Weights of a small transformer language model: biases.
Each number is 128 + 32 x the weight over its row's rms, rounded and kept within 0 to 255. Layers, rows and columns count from 0. Numbers have three digits each. The size before them is the row's rms in percent of the matrix's.

# layer 3 MLP down, 128x512, rms 0.0741, rows 0-127, columns 256-319
101:195121096119147121113138130181102119139113133089127178142124108155105127182097140167073125086147187131093158150128101137150157143117106108115084128132146129128167137144099128057161180138091110
099:143087149161092101123113131124115158115138147081072110147071127166120117126087168156168189146078109201187148110091127193143122136171137123114139124137138126134128124132083128155100179146087152
099:144171134134122117105125094161122106156101101110100111145187127122113139152114082102156102107111129115136122124154068131143116172170103093173178165129118139092138136164139122068114168117152143
098:086078035081161091062097094096177147164159158137090022164064075150105066098110131101124173167146128091131161096127159153130134106125156123177133150156114130084138185120117090171150158127158095
095:155096107129143139107196130058134075117123172117129139119164103105186125121160158086157150157095120091098110116162243091113163168149111177199111136142096110137116147145142107120126172101098127
095:156121172159065136110158161154056087159100135144118120140134151098181202112087094136136132102131136118150082133151188142150109090150061110123141093125128149110141024059119138122152126163101112
098:139087111093177115162165069165083161089145177093161157094118161142156156064136133158117108142123166143124116109212150103174189077192163123173145120123163154098096101065127101158177107117132115
100:129128120121134157152166099083145141111157084157067173120139142091123152145135171119130063084094153107094108121113131138170117132093129106186136161161123113140075108100164115111123144179200123
098:118120081056123119110150070129145112118151137076114134150111159091098108112123129154157162100113104166137103086189211139143136159062155112096119103198139175147101165105149094114132186097083125
097:123174148137150137123151156066114175093146180090122123148113184129148136119080053075122139105169096168128135171053154108175084151095144150100143133181128124109100119148116165140157146154093144
100:153169154167111088171114173152180149176132130168114114107144171123123058105072130079174118100139119186163087069065089094173083113157096170138165125184124140129142147164193081072068129146095127
100:104166079042117053167099123147122143142133155150083154199164103133096165172138189173099114097117123135154109152113090112140186153176082133095141103117164083105098162046100126151148150156126103
098:105162097108153101132095134100148175131142196145154100143189064158096164118141201125140152140101071145149053081170182182105121143114095134154091094123214092134103083108083185129129163163094156
104:133046072144106136156152122108105145124134122104122123113163158129129124113148118127125061094095144080105142135082179043137124097123156169136101143161167111159122149136195102126180180128107106
100:172113080190151125105138160105127114159113089164127146152094147151141131157128098138125157134116182089085128153078131109133155170092117145172166161143159104194110172128097169083101120099147160
100:152152122188123106117099141110137143115165145144123107109154178144117127153134169165240199140144078126148108148103090149185108146177104096162174122177037149127148066155168088210120137127093162
095:125148159135094074144115124076182124187154099100107089102190145144129085136120070166111130141111073117127098108128134147118080097113097105082109123084127102097084102151165128173122143144106065
097:133175090093129105109169109136069180138173103168174152138151106072178194050118116145137126122108084094167114141070094158129109102156117054181110105110175098129070155064160101148091133139113083
108:147161098121107121096136149117165192171144067110125141122136083116160118081143066163076179122143090095140122119090187108081150095138130103093120126123156156079109114121171123103122117117130142
100:113101133106136126132140074143148109102128082081112118129168118206117119146143237105140092163102174128140192109142198175140120183162124146096091046086098138149177165166064144163126153102111110
098:149104126156081139143159109183107122064093098085101168112163131119140096136093132113097143066138116110136068137122099130104139106136043135066138149147162089165125115053195108123170132149154089
101:121029105141140149123166111039125090167169119107148157144084135181143094108106120110094067182148112142104106093129097159149114112125187141136157079119135138128110108195121130123096197147104073
098:167129101068164107135113110134100136113146137124165105171143123105156084138172178142173162122119135169149140094157140166152189140196117097088114098082143091134169154125154149140118151181091157
105:149136095175093131131134167137164071166134129155144052136134157141109102088104108075151098166085068117157092156096168103114162146109106125133202141111168059112133103097089180086097148061102134
099:155141171127106106137119145092042125135150155125135145140126132137127159128085142183125104116088120117142171170138111066127116157106139147131113151202122111052110093136151088098146101198156145
097:143114164170167156121143118099076166118087152154104098186111087133126129094129158086194103181146127135133103110196081181139139150059093169080134143068111111108109115118124133168180062160112113
097:106134169168082176093118146148156171153128140124119148036158118147158137110151121134139225126131064127158139142155082176158113100146071107106101177061078107097106133130148144121120165111124167
100:117079124166101115162110147151111123171106035123095127123138107105096142115140179099106114128160153148068096089092135085143170185104126158078146115083124116103146150212105120157114079140094114
097:160137106136103147133156118128076123131112171129128165140103168113143173156118159052070079112140075129070138142104158150120121116135094092104130135118125156128120144123186087082200078116078093
108:116147131167078085102130180146165151124172096132150172148194135172096154138129107137143190094125123167130124114173090140135141094134121101147082122187105082153089110120144112093126141143135144
100:147144169155114130170120141089113119140176135166164128168150167080113155123108098157101206144125154180106099177104108093113157196140177118156137086146090124140128144137154118144076134130161152
094:126122116141182112154121192145112085122103091078111124086107091159136137117133164140144146130117195199049178078128166160144173179102138121174106090090102079091075161194140181137073125159116121
101:179125141118100142137126139139099108182113116111103112059135179081061122109049110153117134149108150067051122165055176108179170136117121120076117152131126154145157066154138117140118057111104187
091:107166092188195120130114152125111153180091155128059161103114076135095126111085197138163122094133149121176085141100123195135133217079148177154110165167175116140161135111137157096112177145065140
092:106192109111086174135106111224113084055137060140134101100157159099060088138166098151165107113171118156124089114068133107132143113077151062096141130158111117130113136111147105149111134164131172
101:136191085119185113119140164200160138136127064139130135113110103095124119160135085113172189107097071181128097109106121075140182133165091128154127153113128119093101132151158149090133166154070112
102:131167163079134112081098180109109111130078154085114123154155095137169106095092126101196104157112179106185179130094173124178104118124126172140185117064113160116093076122154121166156180155070141
101:157076188172083152130147101146130160117112078109133118135106115129127174107103148183164149155107079105161141158114071165092128126154134169140093084103129129064118125137150101143107083171158091
100:109123150127120184115090094208161105206134112074133126091061078084107101098096081140145174138100186150098081128158092129186127144196145142176100075116093162151110159182154098118113101123129072
091:134087153133145123115111107103111117104142121165110127125097145098105067168074167129189223127090102172183184142079139101123163108187136139155118121090154105124081143100163103103094130111096170
100:108097092155115121103123190199104136151117147172031131160122047158107138023106112129092110118175151173115107109147254160104177117134150128149146072143153089161124105185113157068147127138123121
103:157113077098132096160098116082155133098073066144107049137123167180137107158152117114115111176166166087152088161136176141087110163097106105068105120142102093120152098089093126115116149143098118
097:194118149175148170063109105153096114171141130105085077126092070152120069167133165163174169165076161138153105054203107108102115171148042081133148147105162125109125179165098145133044185155089178
105:115128185162058182073168216134108117120117131148130181110128167138096174103152178150095109131164125141147136113115131100182096111108180103123109187147180122133130147164164110156106049094116152
098:086111108134115120109153158063147113174164165103154152155159112126117195170042175125109101112133123179182091091140128098137047125112058176149164083185171159126187093186076137139122114096115083
098:146099114130141117174154156114158129130155067123158132088138079107127127129139143106134156144133113162122143130088170085081139083143053143107107149106100145134145100150111119113142103108095103
098:144116163090119118153167177154154105114113107159094143117147094156090093133109142132124060198138108122079064134146124124098142090132175103084143132130126110131174113205140148077152090048153090
101:136175133099109090148170114081110081076114183080142114178182189168137131192163098163146136155114120111134157173134091084126163144117141155100140071160136091123137139105133155107205187134178093
097:145175174133178139109132116113137123105108165196159110165085142132180177154126143104173153149176202139120106182139150131197137130107119104156088099166115163049159089064134101136115111176073127
107:120090129191157106142122192172080179081087148113189114099178045165150178117120116101102136145149135139056137084136078110092112085088122139137103195159102103137110080104128139085126131173139115
093:134168139131136152133139117120193133139092158115202166148106145147145091140077097110106107131056128121134095075139102121122112168104136161104177110093120102126067096110152164116108090119141126
094:157127077182169106154120078133143131122149130099153156184105156086124118111155073113100110056110157162087148149155093075096083160115093177185134143139138176150104113128184101131143140160100081
100:147062098137095111117184100135149098174125105118124099140189135099107196155142108073067180140107133080179083133074179167132110127188160100123163099161154124149106161158125146148134096121086135
100:106044075187090162129071093152090118123157095119140166131117154113128085160092133113160143124106132122127151140152134115132091098107117156110149141170150094123176149185122140092047163136071124
095:137111102087103070132155091094107129160145123136123147067108064099119122129074153123171127135098164108190180116123125179111173131119104109126143134174143086099186126081123103197087164088115105
109:129146160167126109124130137075156134109093133124129153107112092138108180136052165135096185113141161147136117148064094090113156156152155126140185116230160142125072110137104108166131125148150149
098:078151137109087081097099116159152119123159128098098165118143137164102164158096150128098051081120190167125141120174187079120106092068193117143143154105142090106142091143170114086106133120111117
105:100146108137110154123187166016105086064128182151072148112177053154149176069134105094121096137140149105184197105155180086109083165104145120093098124110136153070107111090143119130081102149045147
105:172134106168142116111161150160073151098173110141122101110110105088087103101097103107160140129126123141156109078113120076102125124166167097100119130177108163096134121132139120130128096083121157
100:099111141118093109173130140097128131111131100109116111146137159132138165125129195149119106176079117134105137107205137136155090098146122154145088086126180119170135096210135093152132156126091134
091:145120160135102078170124131152103120169116088117169138115118102107111167135110150105134100167140103137166091163146171132159141125156189131083177086169135118132155106154184109135088197189130184
106:131113148143085156096130163111083082118120135104121083150139129134116191117151114200082109135154160134101094104117138142172139112084160139114153110156179109096122150105150096126116098157108155
103:134150111130080169104102131111120123086131139064163091106166179151121114119074172171108163169132149056093124100159156115098110145131118114129147128062162186147143102154145110089076108094102171
099:154141137163103079168123117086153143184121109110097099164097115110092106119127117121103154127139114066137170148104170093210096145159107157123144119158153119147087129140156177130108131134112157
101:144095128134093142099105080063128155103143144124144096150133145128108104141112094129168148139091169199137121182102136162086176132125147108094167154165088094074142078101111162096097158176176168
102:127127110116108120094125089065108074105157122138090123148191162186140094130150070098152118145129157142053137077127000148146180096107150173072110126167113078152115087124096111119108095105151154
102:137093143214168160092102116133126141104103151150130116148079128135183128134129100149094085060092115147142149171129122143193151103157100178195093166148172170174162193177148120100086115129125122
105:068068123152078122138173179188080067098142148138142142131184097092091160144155147105154129131177131145116025127085148162106139030144106101117095098120160118102107149115191082116117189122120119
104:078128107124212120117156085117140137154114092104188131184145092136112107128128152148103122116101147166128104136168042128141173031140160128093103137206120131101146124121128104119140158060153119
100:112104075106150137132156120076129122158106100111115141046091167112113137096121052174152111144118109123113103114074080130159170082176149107093129166131097037134132104152068145198145069086157116
100:120181158086161119137153101072086126157103109174153184163168081110160150119106164141142068069151090150106210124089156138148105098127148126043137130142151101151118118110146177144092137086161114
105:132137104136099079177135105145134117125144161136142131116135100120092114071154133133142042156113111090092129120188171128097130058117108133150160155119078088149179149159153153110134127116149021
107:136018114097171102137102133151171159107100116146144120167199080123145124133141199109084128139129098120135185115161159129106087124099162151212127189078160126181195124131156147131128108162141112
101:163076171128102146142131170226099194085113045153119069113128154101105078146140154165115110148158119125074060110122118068125143177143141171189147101173131133117167164111143149091114101138139151
097:082068077149090123149158067106097164104131112055131129211116135119155085112105174119154172171145128138124172150128084132138124124093111130163126108099108171154070092109164110154192092143111153
095:146181105128087156106100139171140144118168107139186067071117094138150149117153137137142106134087198121152165066132155151107159110093132164126093136199112104092050122130083112134093100075155159
101:192233078141123129091148100184092165138107157138098101067147161121067142126081204138158108147095111181139117169081168140093134119095089142106112178116148151079118119158155139199133183137187124
097:108099083099109123123126079128116114129136126090133141109113132057118140140114051111161077088119078130135164116063213153165084066161139151127140109121097152077146143123124144154103188123167092
105:142130165038122111088152101113123079118105076165124113157117096118106130125151157175091120108136094161124216132138161113118102171105114157195100086086131089126108134041191071139092128124125115
103:137125153064154117081112124150130127159114121105101129080139160129132090175119137153137165135131094102154209161166152050111135084109156119151077091143154146106147076096080103096144117141136115
097:149096110083142145079170129127143153100140136122128223108173085154172208151173182131106055125150111177114101100164167095109117110121165117103121136078126096165149110107102075112167151101160175
097:138166094152136099096091164177174153166182092067142131182168163083148097121073133124144148107118174120079093133070169146185088153179103116126133093064125113092117120137139120102155151129108108
095:091159117128085126102112172055076116102166135099148077112068134056101182162118099129203181113122119176113176113149104094108125078116101122131115127106175117109192159130137102119105145139112137
102:102101123049072139151148158139162106075131136166088145095124131116101166115089128123095147173143094119160041067106170136143125112128139111111115117158143061156164134154116130173123097087150136
098:187112105094095124138124112141138091096162137137118147068153140082153097147148129113145109140175111123087100090213169117099115093162118105121102107082136139162132120149159077160193083128095119
101:107078124150138130117156165141143098140123110051189160111173115097160131154144118140103147177057166110132075126199120100143117143210157121148132073171081117167189167109112117175086105144127150
101:064089108149114076090107150121154161151137151123159180105169126148128071146148121118153156130100141182159147110149104104142161122212146137141108100105235105127129105205088119074161124060151130
105:146112082164137160138101116139133121141112098086126107084068162102108159133128136145169109103087091071079068076082022101146011174116151152055125129106103153119179128154131124129152072171110144
096:202112068120180139161100171164164127115118106112112115093121085145167162133179125118132067165149139131087150118118162157170113123088113120134167133114149069098127112162114151111153162150165148
100:158127139173145145120120119094160103128093085144084094146092110164133159129140120090146113149083165184170204191095115127147173160166175120166119152150122055102102146212165141126119149143114096
107:174110148167114142115204179133160110120163118105137093139116085147103134148107172113142115142149184108128151125086112201092140138091084122090143113187132110166158132115201083090163155184156123
105:160092117128124143106143093176117100130096173153112150090145122115100136092120107140126128155126087096207079134140126073107159179154108067134156110103126108106136140137080122188082119128174149
098:133127096161115150117152134078196107105077120136118134128131165147170110112108074165139115099151137109158154164157078191139131111121117121112188082129119093191068103093143163133100144166088139
095:043060124164132174099158146074093139156140187129141112083158168113155041156100134113181110137135119127138126111160142165150073144103132115127116096117061157200176137153152083102131139086080143
108:165161168111133105128205206063133126057133124113113126138176113138145195149073115171159094158132213095082159128163125109138124164109120205092104123136161099124098096120061089111139186110116141
093:094195111137127139092173162101148143121140102169122184067178133140128100161093144173139131115137120162118054116082151140117094139074149104089150104163121132136109123161113168076083060089089131
100:132118126078167135171128154127166180163150135128146112105179087101085081133100159166104187198101115119114158131098147168174099093083062113125178151113147100101118119138086153147137132155081139
096:115146140171120102119113154039081101124152114097130149150108093112129139126168182110102084044154104180105138159117087099150128137114150159085043161072134137131142122111150130140148097134149105
104:157161108093107107120112112080151181110108122140104162143104177105131157193091132119121163124142144088171127150118194176172142153131057074164117170171123160106106099139123113173119134133112154
097:138155179159159116175138115136135082136096083170158100139073110137075154115139171140152147133112159163116167108141219184130143148118097113120093135122122151178125151146083140156151135139160080
103:164207114051140161149162159082119107128128127139115139099172105110139147156118084172100112089109189137142142123076084164167146152142104082109138183109146126118164154141095117152168112127144141
103:129158141118155127124136109114081137211076129126096103119078175069119145142148088068162130128093104127170145096094098140068180147138110146167188151105097105077084097052072194081120127153109127
107:120112120132206123123147177104083074123185062121156137141066193117124117130082113117133069110184153159131132115127070195144158149097145149080085094105155166140104069180125094148107119150174101
093:097161093136121147154124127126191133140160165128118161139081137033104147095109072163127120099118093233140131093064130095102043147118170079204172176136149143076107096168144152116143122093080132
108:100078151123122157166091182146105163108080115197140114142116145157130061178126087117085063149125165166097155146126079183100114151088177156130101113073143100139130156129171156143150164087088096
099:140147148145150081177108188192118123146055043152099138095158099142185100107163078097096120133097119134138128074072156141106085135084162144137121147116138087097102116085086159169147166081126106
103:156175099153090131134128113039149122158184134185133101125103166127159084155120124133131117163096156084144139085149156142124179042149136113197099155088113155098149144127210072146152080115147159
095:174201105089127141145131058080152101087109181106121200134124144119124195150077100127164125101108075148152137142187161158105119126121129125157082106132141083059181106121180169122141122117087154
103:175115110143084104147126098038085119120100142106154141188092126160174139095158062111111086134163116100150164133101119180125104115109085139164114115099117091162081122103132141093140112124083139
091:188148153077152089091156113112112155126036074143139129145144149114099110144095117120091110059084091099111168119088081083131147115116130067149175127175156101086173122128118145140118157110111145
096:155151163068120074086080098163114122161115228129113117167140157120120153166125151109104104086101189108137184121150125096158127119172156087099110102168154075208102118113195120118173130152135085
100:134113116122140135096096216141101071059047178120092035060104078125115144124115153142136086157090131151153093134087076160093119122038138182124140112102102134140167092200147116120161143119133100
098:132127116081135177109127165088134090102146126156151116090125174125095117137164152155154147123097043152057069080068101040150121117197136143090099122135099141027145088096116100134136143082086108
096:168184127146157168095129120146052144148064189144141109112121093169128078076168154193112064159104177127110138186180113165125069058135150100073152131157112108079123090073117167165103128098122084
100:095127130129131106128085138092073137085121131153134168117094096142102113112126103143073156162119094134095134116162140128114135097087149117147115147125122123060155135197145122144084108140142085
099:086121092159109107124139100173155070145075170140095141110116078115112140193182141136140078085106070075148143100115118121082125081159136058162134110199106058178159140174192148104150116175115136
101:146160069184061084092099127060140050121121146170112048154125155101154144099131111097107076120160137124125096105189104195149123120120097090071085123114148154155129112106120145141129122148151121
097:095129080188139079088089140090145124152145061134158085126129106088101133107128132163123122138121148165145142150221162113134106142103140097121117088162104130173176111181117139146121109101093095
098:096098161151203108128131085176096169150091108161154128131146122111138127143117183137108175112130131088089113095154130161177205142139065154133172174144109109111097099169068137192126127101119109
100:150158131177145110107146092154105188109068086147123133074130156145197086141169144122151079142152143166147084104080234072138167098104186188165097164164133080123126208099104127078131171126149104
100:115092141126101162100103176145117137129144176090129140117108134124094152112150114074143180174177134162132135092208148093057159074126091106109095092135083141083136123118125114126208109122128093
103:120134091080105125109094128165149040117067096118176146152119074138105109147125159145163151143126172103196099029098127156159128175148101098148139146142130099152155134140092152109145177128078159
100:100157081118147159112152134168139109128116140121185092157065140186136127136143135171118106148146181125123178157137139127150150141135067149134116107060162092164111097154091098114129089103124129
094:131130109128140144112104132064163070083150153139089120142123172106091162167121117135125132140115140119156068155103075165125105158116145120146098101107055166117132048124159072109117099102124171
108:173145131138092116112158141150084066135146162129112144133076099154127169144055120139166147076082112196094126134160039162155154139113174117096153095166168089136172161094155093106080071158160169
099:121127114148131111161116119107141189136140112159106156122111163105184130160151162124120171100114164141189126106160148079147166148142164102172182133138084163071159145161121134113132157046173137
109:163124133170138097118160114165136158142181133142158154176101132118133146136096168153133129148198100116135135120129128113135124107084143134110117158109134130132138099157121154170111095147131090
107:120117097162136138162129096123126161084134158161133134138159136138164136134131172165157143115167137155183082153133186098103153101163127087059106159143126134110060174112157131171158108128091106